config.yaml
n_layer: 12
grad_clip: 1.0
warmup_steps: 405
schedule: "wsd"
Each number is 128 + 24 x the weight over its row's rms, rounded and kept within 0 to 255. Layers, rows and columns count from 0. Numbers have three digits each. The size before them is the row's rms in percent of the matrix's.

# k: layer 9 attention key, 192x768, rms 0.0416, rows 157-174, columns 384-575
# q: layer 9 attention query, 576x768, rms 0.0432, rows 350-367,446-463,542-559, columns 384-575
k157 104:124128101118120124171130136155115122097093132175104150160102120107137118123094132141140130133121127141099136109124113129132088207125112141091136103079104109153178153109107073139105121089153147169146131114149128134146106110123151156139135112127139164092088122163137110162114111118147136163149116123121156106116092167128086126123120147093147109149111147128143071113090164111140094081163098145139091121132110140165120134107141123151105100154154105122159152125165155115145139118129116103129122125120155123132096085105134123115158149094139114094137104124112104142144150101138094117
q350 101:134119137113139116146151109133085115141110135114143116111117128153149125093051134144129163122100120134128125093148129093168120146158113122130178147129167117139083159151152104128104087112149109165106102121132107103108144127084130183107114182098114094180151096127121108153123198160118123135132158150113110124162126131105115125136116143150174107154151145121155153151134115139143124085151122145115141110141184142143122139096124076142138153099107108096069114128104112124075160162107179146123147122160132090124158145121126101110147134103111118109135143104163158123138136141155124110
q446 094:119131119115079126139142101148108099136116104128118113111130144178119105092115092142133161124103111143141123119106120118128127109158125127125103141112094126169109081149131104104139101135122101126065105129122128100091147114103173173133134174147148094160120115117150080144106152110115096139115164103135115142098186158156103126151116122146093128101083126111171139066160131098144100111114178190130171114141117151129107102121111088134133118160140106093146073092139107130162164142127132133125137138144164117152141143161143145153123148138125063134130142123125152160130153149089126133
q542 103:172138143145108107083116118124135122160050121135157137083118124117106134168123141124156170150114103137132113101141138103132084132170155089095094121172131127177127110109121155113151104122141150121082161151121124127138126131116162136159140131084084085159127121106108094152169111112115125121129105120129160134142177153141141146141121146121133156149103137125110131130135176107101115157123157122098144148145125148137098108142121121112156087129127104114102137075131125117111125135122141114144128115130098150125108148141173141129129138125111107107147137166099143158121143100071119165
k158 102:115158137165138080145115131151112128124156163133103160117150133095149106137116133117146112146128129160119148125120145145111126119133128110103140105103133112105160155103128097117125120129105162120122122129112147129078129127118126129115143087156122158103132174096081137110153094125166118150095121153125116140133116150126170114109156147160145106110109137131101107154127117129145145099091130115087097124124128090097175128106156132102123110132137168132126153120150112126124082120114101112125063159106161112109163123150076173128092155104123125189128167110123072165167116097122143114
q351 107:161089150137164132102104100123128146161142106108168148124158130142086104118091085082125120134151105157133136074186140145099164090122097110147131101146174122190128122122099191144162156126130117120156137170139146089135094117133101131132078128146135161140101094106130142148143092138128147090124120085143148134108114117136179116127116105123126104135150088140131127111162110109162136150176116106082092140112158170125100132141111170116119171116167128144137138095185166085097102105100193114125111117120082150120100095120114156160145145084138151146172117148140137116130110142151080153
q447 102:150117116149127132140109170189129142170096153103089148099145125105106148120096168098198134127119120165135138177143137143134124123098137129099137121101154135173098150138134106156164142123138106132143121142160127088141125100117125152120102157091083134114144121161129127158152120113150110113140095116151156129109120137104186103122114132119115127154102139117113106112147050121144114123146109129119102105144172160109159153116118141140104099139095156164137142150124119156142157129106143130129130143105120152168128097111120142112133144129100138107132118130080139160116104104146095126
q543 101:150113097111138099159120144141083141153096151162129087125174135163092088144141118130121092138134134153137128152149075110181127148172148123132120165112195146150155147129141113116125155137101132112107102129136137137110130119101105162129122120131117110128124091134121100164103105136105145123127128131134111134139139148118165080092149121128125159112144144118106170155127117111089137144141107154104088160098160146088126136094163087143147075121162135165114085129119129117155117065162194119129135140141086109088125166142145170134152126135146172149139177142098110162118138153149128116
k159 106:133143102133141169126134093150142141090108094177118097110115118166143123127116139153138131141125170105116100155143132145144107125129150137110110111137113109061100175145142145142130101153129190145140094145117098160067129152125175129123123160146137111181126160129152139148121099141123164092108124153082186142148117128175111101118158150135139135130121149094106121155108119117133089109123144103143157106119121105111118121129154122134129151123061158136094109141132099121132120149175081141125177113123140140117117139124108165083104132090172157146112137126081118146129115078157149113
q352 100:149137109136116144154076120104077134129119134151156112134087146178146101110141121131122108118102131134153146132138144107095129115098082131171122121137112110129146148111129110154176100143174119135085149117118111156111085118122073153147130074114089131178091089085126120135097127142140133111161159122091084153105110118129113100178155106125172103136127069152145169097129110142163122135128055146095154141129173109137114148071105152156143162121114138122111108104119149115127129118125115129102099140132150099096161146140142106107123110134102108146082130102142136135133124078117162127
q448 100:145113120108120143187155119113121118105098123141140144118119154080148125143111116143112149147127142103146098113124113093175107171130115122109124134165104161123137131133149123155143100112131117157150158076141128132125114082102057103121122095095079143113157115123154125166185152113111152125126081126126073089113122133138119120151147158145144125125098076110112146063150151165115121136154099101143077110148087146148138149084123162144189138130134179128138102110177119143126158173134116120151094109158154092123098152142134094125118108164117154134110164123100131112104146136114109146
q544 100:138148156088103138173129135110139091111142148138162146111159183098158120121133132119107157116134110117120119112132117134161155143106171140142164132140150144087110151115097115161148130112134127130096139113091122141114069126085128128126142136128063106137113175113158145174143106104108139106144129134104139095081151105140104094089149107150134093146133150140096089084118129141147138162132154149134127149134113105142106090099101098130144123117101120062140139139202096160139164141098120084114132128123177109172114108081097086108145114182145115113106151135121110131154115110125100156
k160 104:127139118141152102110152111108145164129129174114114129138085096142100137114142113145130102143136139125103161135119107105119129090118138090103098133074100120167141131104065120085129155073140122142168158141130117132122111133107188117094138187158160161115104113169120148092155136105146152119132136127128113128154140072164133102149166144108110112142117133150146118188087167145170112122128137120100164140096077148151109138147170130141158114082154134167137158134134135086126152143115105127115118141130122091131116166105160117112146088101144124105063122115114161148144138133140133119
q353 096:153156106155141101092140133129121164148148104135091092143120102150125088104146069141115138130108125143137097131132103098129111116087113108138109133129078103110121091124134160108119118142121122145092123122142124152105131152129117113095169138148143136114155144167129138156128123148150150159113140144112132121167152126135133084144142165159086126184116126087149126089134092166130125133144122133123141108149100126119151117092110096151129105147135183133130158136130133096146088083198103115082147094095144138059124105130102141130108158142150117097143157126102126128156151143166152102
q449 100:164172115160136080088080109153127128155118149098107118120106125103128170123131072105089140119159137117152170165120140207109145166096111106185098106148120124091105138114138160134133138120112173094148128159082160136132135138148141126123174128143152136142157137103142126136120146105108125148147135124130105110128137108130103133108135125122117080164098144129105086140095141115133143134128100100144118124122131148145130125143111148114156164118125094156169121141076116148135118119192100105093157129127123134109161080140148122140129108095158128141169108135127123109153096102160083100
q545 099:144092138151141102162124156150138152125160140142137133120123127129166162132139074120116154148129110129153149109146156136127183151091123142118163134140161099145092083117101137092100155117146146147116115149135170099106151166134166140120132135121136135133165129113119136102109153155103110137123122098140110122142099155105149112087095156150155118140150148149125098149133114128127097156093096134142156123110136117167137120145129108075101125122155145186098129176125141169123145107138099100158122126161134094142133085108128153112109112125151131129123101093177174100137128122128119099
k161 103:097123095140143132128125122141178153099133107088195110158147131144134100126144148136146104098161110107144119119146101119132105131183152110106114130143153126119107135144127092172109145145139145130119154111144132164143165121135061130125131179169153096133138179145083151100132123100087123144098132138117115097105118116131194171121117124151120162096145145094107144181124136116120132136124185134128142135108143141133095126174123139122148158099148073100108115150116149141147143094162128101131138139106154137127106143143127164118119115115123110132159124116116160113135122138134134101
q354 107:166091133157151144109114123172155125099152094132134125126162153078147126151125152150160110142135122158102119085124105128086118143123122132142155174152135096097156120135087111162140126135169124154093133124116154139156142101115085121185082129148135123100101145111083110058097127128061136148095129109137115091117149139143142167126119131163131129103124153126169140136091093111139084125114106144166112138145121101112135137105174101153131156120129152125103141127090138105137176109087146134152165168090087128110114111165139116117107164115097154133117143133132120153115141137144158156
q450 099:169103176116125132096110158122108153086169110112141142127150116158111141128131097139161113122131138134131134099158149164119151096125151114130152133109134120108126135142120149131103149143160157145138163128093150147151107136126107116124102172127087091118175146178112153155108131146114145178131123137109096103131132146139128129127138139154130141112141096131144098136075161143132119137113080085115107172149131121116161122144104143111113150138095089075145124174064150082099108101124126096083135143109151128133156156152111102154100127111132148138126131126108161136102126123130178157
q546 103:130130129138138165176137119112129150147165127111122126103112089119079110113156113124081104118130139117111143156130165175131139114138113119089109137114170115137153127114101177125079157143103142155165157141139120105155111136126091113158127138128139123141084140116108113178127159130118161128156136125085139111159097136164130164160087121139124121086131132106171106093113103133120136106095110139118097109083092107124121121152090130136116137113103101093131102119097177103133168105082112107113144130147136164118164119182129160110114135106113141120148145108153141127108149117135158115
k162 104:150140156086123120131125111120138115131129123122123106120117104148108137112065136146128136141161132094096137140166135133186118105128110095170109137172123112113113111160158169110113110127134147144144160107169111116094136111136144133129121155125119125128161099122146106107099110106148145164149132116129171158186100114121128118109097155132107142116078162109105101115171120143126139152089139163123180154140111138143140139102111126106141120115085143147119146110163121152133094149138138140143134108113136144131131122143092095122145130134163136117121098147133094114111137152121094113
q355 099:140137124125098086157121128125116126158087135130111133116137148176105143110113169053171150153141135145079142158140107119131101143123131138129116121141154108139160130121135118179166113110149165134095097142122147160117143138141097133086148125142106191149083136143141103120112073122164147136132115120101126146087156139135111144076116111160146122111103114153136125113182140118139103093105157104105149127176197117099144120107087168141105169122111131137106123117132115112129118127122152109100076088146053166116116122114119064148093101142176076078100155119141127134109132126147140183
q451 101:149136119152116119167107169181106141129100130164136142131101162109122112118137170141110103133145095176150097131156140168142118182130145126125145127162171125170106131124135164108152123131096115163146133137130113152174087091154076137110145077128151174128093135151142106128108138130091118141152130099093138094154124131129087119123134141132157156150069127133165154094130137100111142143136132173142112086168165136156066130114125152153098138113109168138142094107162154130092142124146122098135088129168101111115089080151111154157125124154176100107155117165160123135086128131177126141
q547 103:145090104101096118118123139155170160091146134117131119101139116172082141121152166180143109107138130133149121130146115142113156146129108126111087081113121160123130127064093160134133114130138102141112124163104118146149108092131123093156130124148176116101175135155159119106136113153151135129147174113101105099150100141089115125125142099139123199120091136122132150089111114136121140145119152149089134130147142109130089124123131101163119113123109145092098128163173180124157145115145103116142092169130122147126109112106107138175127133125096140102116100101088126102086121118129159097
k163 103:116126118099129165142138123087116101108140108170109102107077154147135091122153135150083140156116163138121125132086145130152133108153153102175075130142139129096119120117120142122084135125173134128135153111120104103124168147138100131082112111142067117153088082155138133132139159112123120125107164126136150078142142098130103153174170138120115135097124166116102109147083136127119055137158127092135134130128132158215135119116129086135162105125157101078083103114116137151113118160134166165093148082147155133148127157124135141115134126117096180146159096121112136106175075091132117093
q356 102:155094102126111131136128115156119127162159132162134123117175158130138081179098150146124133089071094134100114147084127146119128140118091127150140145122132127110128099134124081140158120132168150139125144149157186105185116102128163117149085076087192098140143144106132120115120143100117125108087109114095116141171109112153116134129131149164140189105121140108126162189120120133127137084126121138123103190105096188111115122104133137083156116144100137141166121122147121136130119136156111122152105156126151176138116131110122160165119100159122150121128096168141114104131147096138094166
q452 098:143108144114131133167153108129113090144114142104128132114159142109127135141116121174104136151121138109120113125126129135158108152085150095126126133118125133165105135138093156130153099138081149135167148086113125111136116155142141108095142128078165124136102140158116147112112172099131101109144126090130082111124114157126135156155163121122129127111108148109095164129130110125109150120142102102105120114106133173111177142132146101128135093133143130093094118116157136123087138121134127143100148092150120150160133155129133124114135139120140140160145102115106120112115145102131139115
q548 101:100125151136133126154155127114135098115092176111137120164104117145163126128151111103125120149116120112091158068090145118113135132115131122116127143126100092139124131153141109136064095137130136108088164109159088107140076111098107115112143154147116155131152130105160102138121078151129138153120159147098170110132124135141152132135166130132131135123109152151097146080131140105105125154096096126130149087117125137176199122184111126140090146133138122089112105155102122090125125120134125098124158126140144146133117095179137110153138105141094112143128131135120152106140105136139126165
k164 109:164087096153147088140111116072135163088114086149113106155138107146167154094112108089140148145105098158125125125162161116162116081117151151149129133153115113124142152092161110080113131150096112100102056178150130143133169184139141132100103106122110154140095155113152118110110117123114128155154105111144187136093129145101105124161141110160124129148141142147144085149164155093134135136097133141143105134137134104168135157123130108100111114142114105171125115149144134102138115081139108129136120123110145098101112137077144135117098149149094125142133126120138143147131150183167147116
q357 095:122112134130124130130156166128072124144167150099147129115165132073113146139132171107112131117158131086117115098126154144126163136161171114139128114130146135096174154128138091182084085141122141106129157125117095122125122105103086132133197155149126134161078130132152151157171134169143123098151107139148146132140147166122122148125112112111144131109132141136179132128074116098137143118113118136100108126133116113088118132103117142125158143119112096105094131170068135153125092133106130139145116104163137100126155106152124090172124126128119101112074171119118135167188125131143161136
q453 099:177120106152120147182120126146148118136137100174086128112131104154137087177100150119143146121116131149085124109112142108133145062131170118150125089115125120143130130136113138127087110133128122144092130167113088123124087121159157160132119125140155168111127121119122104167128142128139078127143104145172148134154175079129147130110147139154093142130106097125157123101106106116188124155124131113126156091141139120131101149069134093093129125100140111162112163108132154132121123150097109116172155162124120105126134102158130095167121090154126085131125115121144130175129109162092111152
q549 110:162111130144155125109152132132137114111123117169157142098172062117096139129149150119136114159107110140129131130187117118122138099112183126166145095144117145158126104123117127103126119132134181157113176097140118122124139134167167099124103088132184139122163101112105121134102134121096128125143094126152108165140118113133133128102138122153156173115125104121141153101141132091133102129180127112089101100093156119137103178106124111097121087096135144119099159129151097107151140150123114103172138147145123146157077161134085107126076112134100128124134143130127159146116169138114120135
k165 106:147171164139112091147152132154159132161115137075108113122079092123107148109151124113150077157135121125141146104112104128114108116112110137136113147148116148098111109136162107135153112128132127089091127139118105150129090069156085086122121134098121153110161121139172185137162128131111141125134160114097114118194129114127161162183157196122109125131159109145081168125131115155144119160130105152120138155103152097138124083135089116121119120122120128170133136137127136127086134104177139165096109166116098142109105149204159166102112088129150146140117121125115116132117157108164153132
q358 101:148112123089139109130157126142101152159116100160142107140117127134166116091134169153133128129131161129142110120119160120196139114110143137143118095157128195091109137127133161138162122128153143149127145125103137139131155108088141116125108145151120105116127137155095146096111153128107103143123113121134145138184144123190118102155110135148130170107113099158154127141086081201145151152105078162130084176154127107159161127067127135110147128125133117078100103147141085134089130115161165149155110139156107115136143112166138140157155147135130144122130125131131084128090131114100166130
q454 097:107127162120109101122170095138139145182145114140150092085107161124153153140132074144116120127085117108117143152151124120142182148136138126154106139126117135098094098155119151120108099063096120134144119131110124128123097132150054140136173125163164142138118091146149139154124149146121105132101143128091110148139138130156133107123142108148114142171137084122152130130117138156096124118093098128144094138099093184148124144133104106131097121192145091094139132127134098115099092089103153137108136134101139149104086101179130163148122121120104114111145153160152106096118150139139116125
q550 110:113135182101131131145107150139172141118130088123138103134152164105122097149170090111143110140097125155111109151134129123127107110131119117129112118147116081118127125112143142138113134080111150182130147144143177164195142148103110121123173136111135109123111156087107127110133134185125154096120135113125126130176083128138152089152130125117103098182151109134138138143138087140130133115109065094163094138085089108136141137136097111148087099169128124137091115147143160092126118078174132095151117144129135133101113099146141099100141127114097126095127133137150127149160139101125076112
k166 104:136143148121139083124121144079166113099139130159103133104131085106137139150124127113150110158102078131109155147142141120096127151143128156144107111107111147135134110113087160126111121117120126107123095132123100108129123144130124156112128089088130152134116132098105139144107141099106082102123142119107132123085109097117169154112148137142132118107158174127132091146134117106112167112110154121131168112178145094137117134093096142067105151131127088106137172081137129125132117108111120139117124067122162134119128091109109138097148110128131125164149140110168166103156114146086154093
q359 104:110150162115165139092155175107138120090076145167100094136151136120092093100110138110092111172126114172102144104150125131101134110119104116177108132154116108105109144170119091126132126158153172138115160163101148145144117119153177143129121153148084106112122124100069109111151100136142156140082183129112132127167147160148154085159128123110107165136143126133102112108166146105115144151156097146113145090080133156133076130141143089158116183141147149101088132125146114128135121135125128151117164160152165107075148137112077117132144133115123186152132159151137140125120124158138139127
q455 100:126136147116145108148126144105085150151099127179147160110107147110136094164141110143107129101119133126107126129101137111122136142099109172187079150110131136134109120145162086106134145134147112127098162103129144142131138086137109144151128142083119098105096148129136105170116123125118110150114111122100141109145178170116132173165100126174136123138165146119161138131110157124117141138092103158135128172158121171131097127112162132129201134114138122103132154147119130104137112087095125110147067133107122144160159116120123109135148118156132113153160162148150110076114151122101098148
q551 100:126144155157128118149114132135096110164146135149169147097115104120192134093129118130087138110194147099137121163094128133125119149137107164103046129106120114147142106103145105090116126135155086118136163066125104141153116113124116113123134136125159161143109123105148088109149137140070091122111114106144129104115126200146093136137151156130105139152088113133179146094109086139091113130093162140155136172140107156103133143146131151168142116090127125126137113094113143129134131123110109145133122085137099144100118119128116096155163085142107117109096116134102136102136184141128079137
k167 103:155127137109113110174124136147095125118111116125159112136103086118119135098111108115106159125113153123175134124138139094123087125118196101101132131181122106135114130137103168109166170118133130119110121110152119132105109154151151124099132123101160141159137126122133125104103148108155113154128122132114126113144112102174162127151159135121118117109135154155119104138121104115162069129116113146131129099139098098127183127098102128091093123140136135141114104133158127117171154128195128122118128096116134148089120112135122103094123183109099129129151110126134136127119141119109161108
q360 096:119086133097123176136155159113128134125107165137158143148059085114083144106124104123126130156127134132127161117155076131113118086110114126167156111091139137120154114130117096088133167157128143147152123116107112143124145086150158114146133142149059134113092160149128171149122163149100157102150104135130143157118121120194139102123117136125124136138162142150163090103098154131121136112114159133086132117124107138114127120128154122131109149099102103128124132093105124130129177130142101093116113151149075103150107164124131173129129122127156178130166160178146127110123108129157114125
q456 103:091132129124128125151152141149096162119094140156138144079150139082112084138122132146147106142156127119105125125166088120103117131137111109160128126132093131092153145163125089111102176152159131128145133121089125151135121182184130175102098117106112105151061103076090092128142141154121144147119138149134155123159124194144134119124128134135119155147109112109128151119143144134141138102169153131161143102149148106125114097146126118207113122118115138116115170111174124121152102128119127104119116124151088126116139141126124136145114151119118133171160167148118164137109157154105119122
q552 102:134131122097161104125120114100165141117146174149127137146102150136141138122109153148118125194132128132116109167121118151083104140110134117153110132126101117095106136150140091122095114117188163124128163111103165130149137130106159122109099150089126098118115096135118092113144117162129160131161155143161127148137120208135129141117129113123107159164116125140143122107131126118112115129134148105100097146129097120092127157130139099135094142117146103120141152117163102092115125107089135121146126107163111124119142129123158135124141126129067146100095127134094121135115143173155140171
k168 102:168160151089117089121118164103096124144132107145138118121134137126161091145122130114112129120132116137140128124105170173129139151116173156109106150133168105098123135114094124120166106087109104098142132148071127116108114134143136140168132089086134142122140147118129115143084130118160095146088132107110170139086139105104137147109128143135103107178102140157120121090117151121133181133160094132124102125115082132126135099127130112115078101136131096109182119133107124147150104111115137162154081134050102121110158092080151076150121158102092142085135107120148098176137122094117128083
q361 093:091115126158115164148143142091120127146181138102116177134070141083151145137132132166124134121128137155106118145080123151145105155125110102080112074150159130134140118128103090100121157102101124107100139157131119135138124113120131136100133169128205105131145090128098141142135153143120116125130114156093118112130178126114138137140171102104162145129114120133150120107155124144085113125141135109140121085115106106107120127200101106119133089121114139145162160138119128105122136124121121078167108123153139131145142174161126128149150136116065161169127097088134132119145147127111145086
q457 103:123147115151130110119153091115128129140124123120087134098145133123147114117124188142154149152167133128103105146117091108139198092174113069095108108150154160079146107076093141169108103124134124113119111192118125105108112118131156135127160147146149116113107149119148157118120182138113124111096119089152149107111122117121160090120141088130111129136102109183110151108169130127096126130138111113144155164099108127126139138174131125140128126116139150127130130112143138102167093126127127128141159147133132185151075160123135129117107145107105152127102153093132195097149117132114142072
q553 106:121133122096100152136128151109099153140132120189139121111133155088165134096112135136103114149153137151163108111116158101142178095129143089147176134152135135074179095133136140146175137101095127111191086148118160124100117171142140193095156149106096105109091168149139137119096185137115143137157141110090134120120124139161154063145154120128125144166142131120113093118159132137128195155132136128127138126117143133097199149117121130116159125125136121105157139127107113120083125117214139141117146121101141124151114154128136169128116139135147106153132134127105112111175090106126101160
k169 102:146082097160144127151074118166134111158140130111142147152114158125087144158128118099137128153107098083146133131162133150079102122106154180124098150090108134153097170125107164169116123113158099129155120102100106144118129099101125100150130093154126112114144148147118160112159140117118143128147095141179131160132117137131135086110118143155112143156140121125139130099105133113121173117069137113135174094167147117122165120175143124170121185140113154105073118150123105109131153140125091079178144126113136130143161110148096133131123121120152122131125132124095130162113139163110119097
q362 098:149131128120155115136089143119121138097078186098089153137133140151149134157136158125152165167134148126163165123161109124097099137112118110098144126128115135168117078168118149170099115128102161114153136116176113129093148106127119111135116116105098193142166115154132181155136096121141155159110121142125102145161109134144132125131128137121161055134154094129170094153088162130112125098109129124167139116116119112128138131122102088128108138186108133121138142147131155124138136138119109128131139081135178101117134080178113102098113163081113146153151119176122124126098090163128149143
q458 098:105142152140140110092130110074123107139095126106129146093101161142097176152108158128148149127112157106142129179133152154089075125084122129138116132132105127186139112091128082102116151128145086128106134158144136130103132117115118145131138109125142184149144177134145116097124123129106134108116086139153154152144096155122132139147123134124160100124155144110120125157125093156139125110140133159127089123145126150115109151146153109113131147120129078137143138137134142172115145091141138169130135094080174105119086096119123119117145147168132162142109149140135131131111150143142099153
q554 106:121144058153137144086104136100110139108119121162141108111133105107141175111136121118152138114112150137146141143138098134095138113103149129141170133126140100154151193149161089081107157109115116086108117176127166122089148163142177181109144097120128141156128134111157122127137117109148165125091118130111120137097127133134158119070140132122142097153140127085087106137127098109190106111146150128174122122122159143136122123113160142156094120114106106145119132136128116147098126110171126099111144115116100081110159124082100142156137137143146143144114095121119140143129103167118100148
k170 103:129137163095176146086122147188117110136169148092138074169113165157114150128141100118098128150142097129142144133120143084096136138117142099117144095139090158120105104142120136119139119133165124164142155139111150089131148119128123123143152150112149091114104100116120159086124124089125134096131122113119091132136088128152164136120120148165164088110165107085126129103092079147137086115104145123099128140117122159108128106143093186136151107124121156139157132102141123137128128163114140159133093147128099113153091140112110124101142117148110120097065101119172110109121155109110103118
q363 103:130082158140111089134099171129081156114119158117147118112129140099142154145096086114113174091158111083125105184112145094098121141150125107117110157125112130098125114161176145083120129157118114121116136134130123134098138133136104122161145107103169130134164106131150116132119134139148130170155115149098156135140125125155149108111103161128127161157121162119216137086147126143149092152096114118169107163114154117105094135144156178097158115135098145165112133161096157105126123097131161109089119109115096128106132145124115132122099146112150106117104095148101150127129151156112126142
q459 097:131136121136142094103100120142143121129139115117142175126123116121132136164102116098123101157161074179139152169133089110138157137140088138138135100184115129124116136132144173146125158156138114137133136178107130149139143097083153096156117098110142086140100117135139152102138129125107137103132109118133154119149100123131151138132092133110073127143150120127137121131174144132112166138123131064087124158127134097139108109132132101149111138159116158128111122131116117147152068152130131092111142156137138136132167117116115111102121127128143126101143099094107148144087122093073132132
q555 096:113128122112102101141128105164133119144167167129155162137116139138119122159099131104161142125102110175128115125127129141141142086110165174116116126139119131079088144138140176123141138163155166123127122126135121152080150141132131143141098135118108144132104150099157139103132098145096147121141154170112142132126099165137120124148124126125166129168163090127127119143142150140117108140125140114104134183136121124102144132141134129155129145116134118105195125145089078135152109131129137163107196143140096143164172115153105084054136121102140109171128088172117108133147146120160103115
k171 103:149197164145156161139132134099148140151074111170130106173106172145175096125132099167118115165091130152194104118090094145108102140186120135139092095116122109183135130079081106156159102125165117117121134103160119133132140125144112129159118148134173148131126101161130114128153161146137165124128143121118124120088118132098128117119109151099130107145117152113100107129138120122111147156158117143122159110126161123158094135150120125105133104112117100135122139154147148140122132114135115084123109128080131153124149150107122103121139098105115104143091114110089115156124049158157167140
q364 104:125092101111103161136120089131124102169107106128119123065135097125123118155121150166138135061095127168130126124141143125115097129097137144129120140136129115144154155121131130113118114125119103143155095106156128116120103128106121155096117132127147097162123126130114134155103148129181107100139114092133093121148102099146148110147147114118148152192106127107132168146119116172135127107155052112150172153122111119170140173126162139131159096118148148185153098117123091085098167144118122168130126166123145172119176147155117126090102098071108139169174139140139132151142148118106128119
q460 107:128146115119107122124133125143121141127136168130074080119114149131131119100112157095134112106144120134112099143185108162154127187139130163146067130063138131116155145124090122126121128137114080103152102117131127121111134109118116111130148134141130094067120136134090111111098093117124149170092162097117158086122115121177156117104102142081089134118150133123112117131170158101119158112125150112102144130152145120124138178121116124129147159134126147182139127125194132081160167192107098131173094123170110159124147128124127143131112128122082164163163141086121136095137119113146124116
q556 103:146178116109137074129136137142124110094120138129138090133114142096115095171131123123148130131115089148179154141137100107117160150150078149164084140102153126123128165130134110149119129153160134131145110171183142132068098117122098129176151139127099109115088119133121150119111138125150118104113159141163117111120111133094139107134126158092100140145171145135162136151189154100149147156138119098112124118126129126100151125105132098136110134112110147184125133097188169112182114135114104082135126109112097121160126152064151139121146130117123115165099155122134137097121139144121126140
k172 105:133115123139166168132132182102124148163111048161073148154145129117148116137120122142117160106057114118143164121127119133141153110125120165112150154107146160102104084114166121130071130138131160090108094159115131135144153128120141117120191154167138101087179139128141160106146145122129157134140146143114134157103138093136115098117153152124160132088151127134174129107104112164123119152132139162085077082108124150123178137150147123110107107098098130083108187153117121147103126140135140077102133103126134072115148151085122152140124106137190096121084140090141171183156103126122155084
q365 104:150151140179101137120156142109112105151064157156140186118162130079106135165135122116151108145112176132159074089116115126140110114139130134100118106134171103130109142140060151109145149101117138073145120128144114146114113146144133134107162110159085155110140149108123118130176086141152116125144138107109136102109126137094124126105112136087101106141113121116126107134118172125135143095144149067128137137123141107113079125112085129147127113143153112151119081148171134086139110143112137114137141117145122137124156096140144145116110092148109128103163144131137062113140129127096145113
q461 102:122145116159124133122144081111137148126135146088148146136149098153079121116171150132127047122148111151110095080177128159139083133149121100099095150137136130173103118098122119085075128130149094105105148158115112114164103142147162172152123142162073120125119130097144139121137108118124143111131158131107153093163116111184134149131106114110149106133140144119126127143121098133079124131135112122147188128142140119150143145136145121145128113146110135149094099166165110130122100114097119187094084094119136119117165095179159128126107104126093128123159135152132124162134139115151140156
q557 104:139111094182145155122128119101148091056140182115144122149160083158123152146158099153145108151191118168121114111144085122090119141153135117112125137101151115114128157127084107122123134069091123126107117155105116125146147165145154098109103163146102120119153117122151097089140133132140121103144108143118100127177150112128128130116132124146164127139105102141169148133147126119153101113118125144161149127147133123139144130153171135137130104163103156146100143111164119119124155130185115157127125095163104103099168159124164135183121157114130155125124099122127158146163129138127109142
k173 104:114136148130126152154119138146129129175132146117155091118128137152135103095117157134136133135082100118122145141171145108179147156119146103135141173127125138103124111101117135098118119135103113161119131149107121121142138134121135066142105144108106130121112117114116173130137193115138083136151128146130115116115144146086100137146154141142120145100137105138150129161084133082091100120163106100161103108139105121150125124135101150147158109105126087135144164123114142144114168100149142131171122150144105179131103140145118130164153099110133149103112112121183152102153105139115125084
q366 094:157122136133119113103107100126106137120124103149161111080177131149148098120123110099114106149136102148111115147133121112137142170133127091123165138175101099126110143123102165158127164144164103159141108103184145080134071136109144048136133132132148085170129101104143109132127093113130168116125133118110083100141140137136133127094115126096129139168120195087122131144116103145130112137173115173119112146110131123125094130098132140112114154077113129115144134120107131104162114137107134118072140107093112126127133127104147100150144127157119144122129132146150131145104135085132127138
q462 104:120113130112091114143103132118116145140149119133119146143186121178129124102131098098132116097139117162170124123141136132149134170111133107146124142121123106125151100171144160108175155163128123104136121146146118116136128136151143107105122092106116099162095122125109125149147094133149124117120121104097103098118135155173103130104066145135116138110118159084136103094121079098113124178116112128148146150168125125133106127144101142132121098182105148145140086182099137105138122123116090119111080110140155116118132118102107130134132163154112122091166116123125123129139148130151147160
q558 100:124109093195126102156101131167124126131123122137136119148196096127117133168114099135131132121132124141128148140132085158164102165147168143144113133113167115116147112154164144155138135127160112114124132092149147100108153137144144114106116144123121100126113129165110139148152091146143112124117145102146177143131114113154100107115077133127097160127117131128120124130096107108115133151122116105137079137157129095116117128156127167131145117137121170135090088118150171140134093150091113163163115093173131155080141136109137096156178104120116143081141131137138130121149150109131111161
k174 102:102110150144128147106131149142086161139146105125180132111147120107103110113149104154162120145115148128127146102151152121155122152116139152103095144161122159100133120129143151114123115122103162089093095145104147166105162141123156151087147160164133139133103127157138131053085171151095134126146161121101136143165120138110152166141137133127109137086133141103151167131168162110123119139096092089172106152113139124149134133130146107144125114136133132120116129160101153153116162127122118120134124096147148176129140129144137144084134143109158128135153149129108133148142159093128165112
q367 101:121114133137127118123147107140156096149145104111140129128095133115136157130112165130107125155110104167110128126079154121145138148150155137112130160155112125101138145110114143161136131141145127101137154147096138114140130117092143148162115116109097115169108136107161134093126112122112138108138135117085137107116123104115105173110170103123132122123131105133097127077107112135129136111167099087109127126112061108110125149177145126165142148073178102173095110103126115169167084126097157120147140126119099162131098163145132101117094086139138128079140089132126087117109112120113171143
q463 100:184145143166122184118131165141115097114109120109124105166108113139143146147174162130120106119176121113054141177102132101129104091166168130130125104134119141114124158111099129112145157154126115134110137138117123150128112133123136105159169099136139102112190132133155103109109121145147138125149140147099164162130129108121124144110139123165175156151123113114130112094105113091126161132131123117101139103103105105113099164115124145149145090122138115115160172134144095152146084100114160109132128181142079142102121155158091129172140116172146102124101156110077125146118170137094144148
q559 106:131117113163158176145122111180168108104103132118129118150118081186090117118151179188165100125134137158094131163067107120076115122163135074097149089137101141106134153094132159146152096141168159127116153158136110122140145149109161099132148114158181147118149156149147115128126093170132158134183206161110160123138137099133120158142117083117131177117103134133140126130119097077113102142142132128117137123158131103143117097109130109102110090123109104129137137135147131171140156143129167124145134128120126151157137132140105143130124108114108101141142113100076107132141136123122143116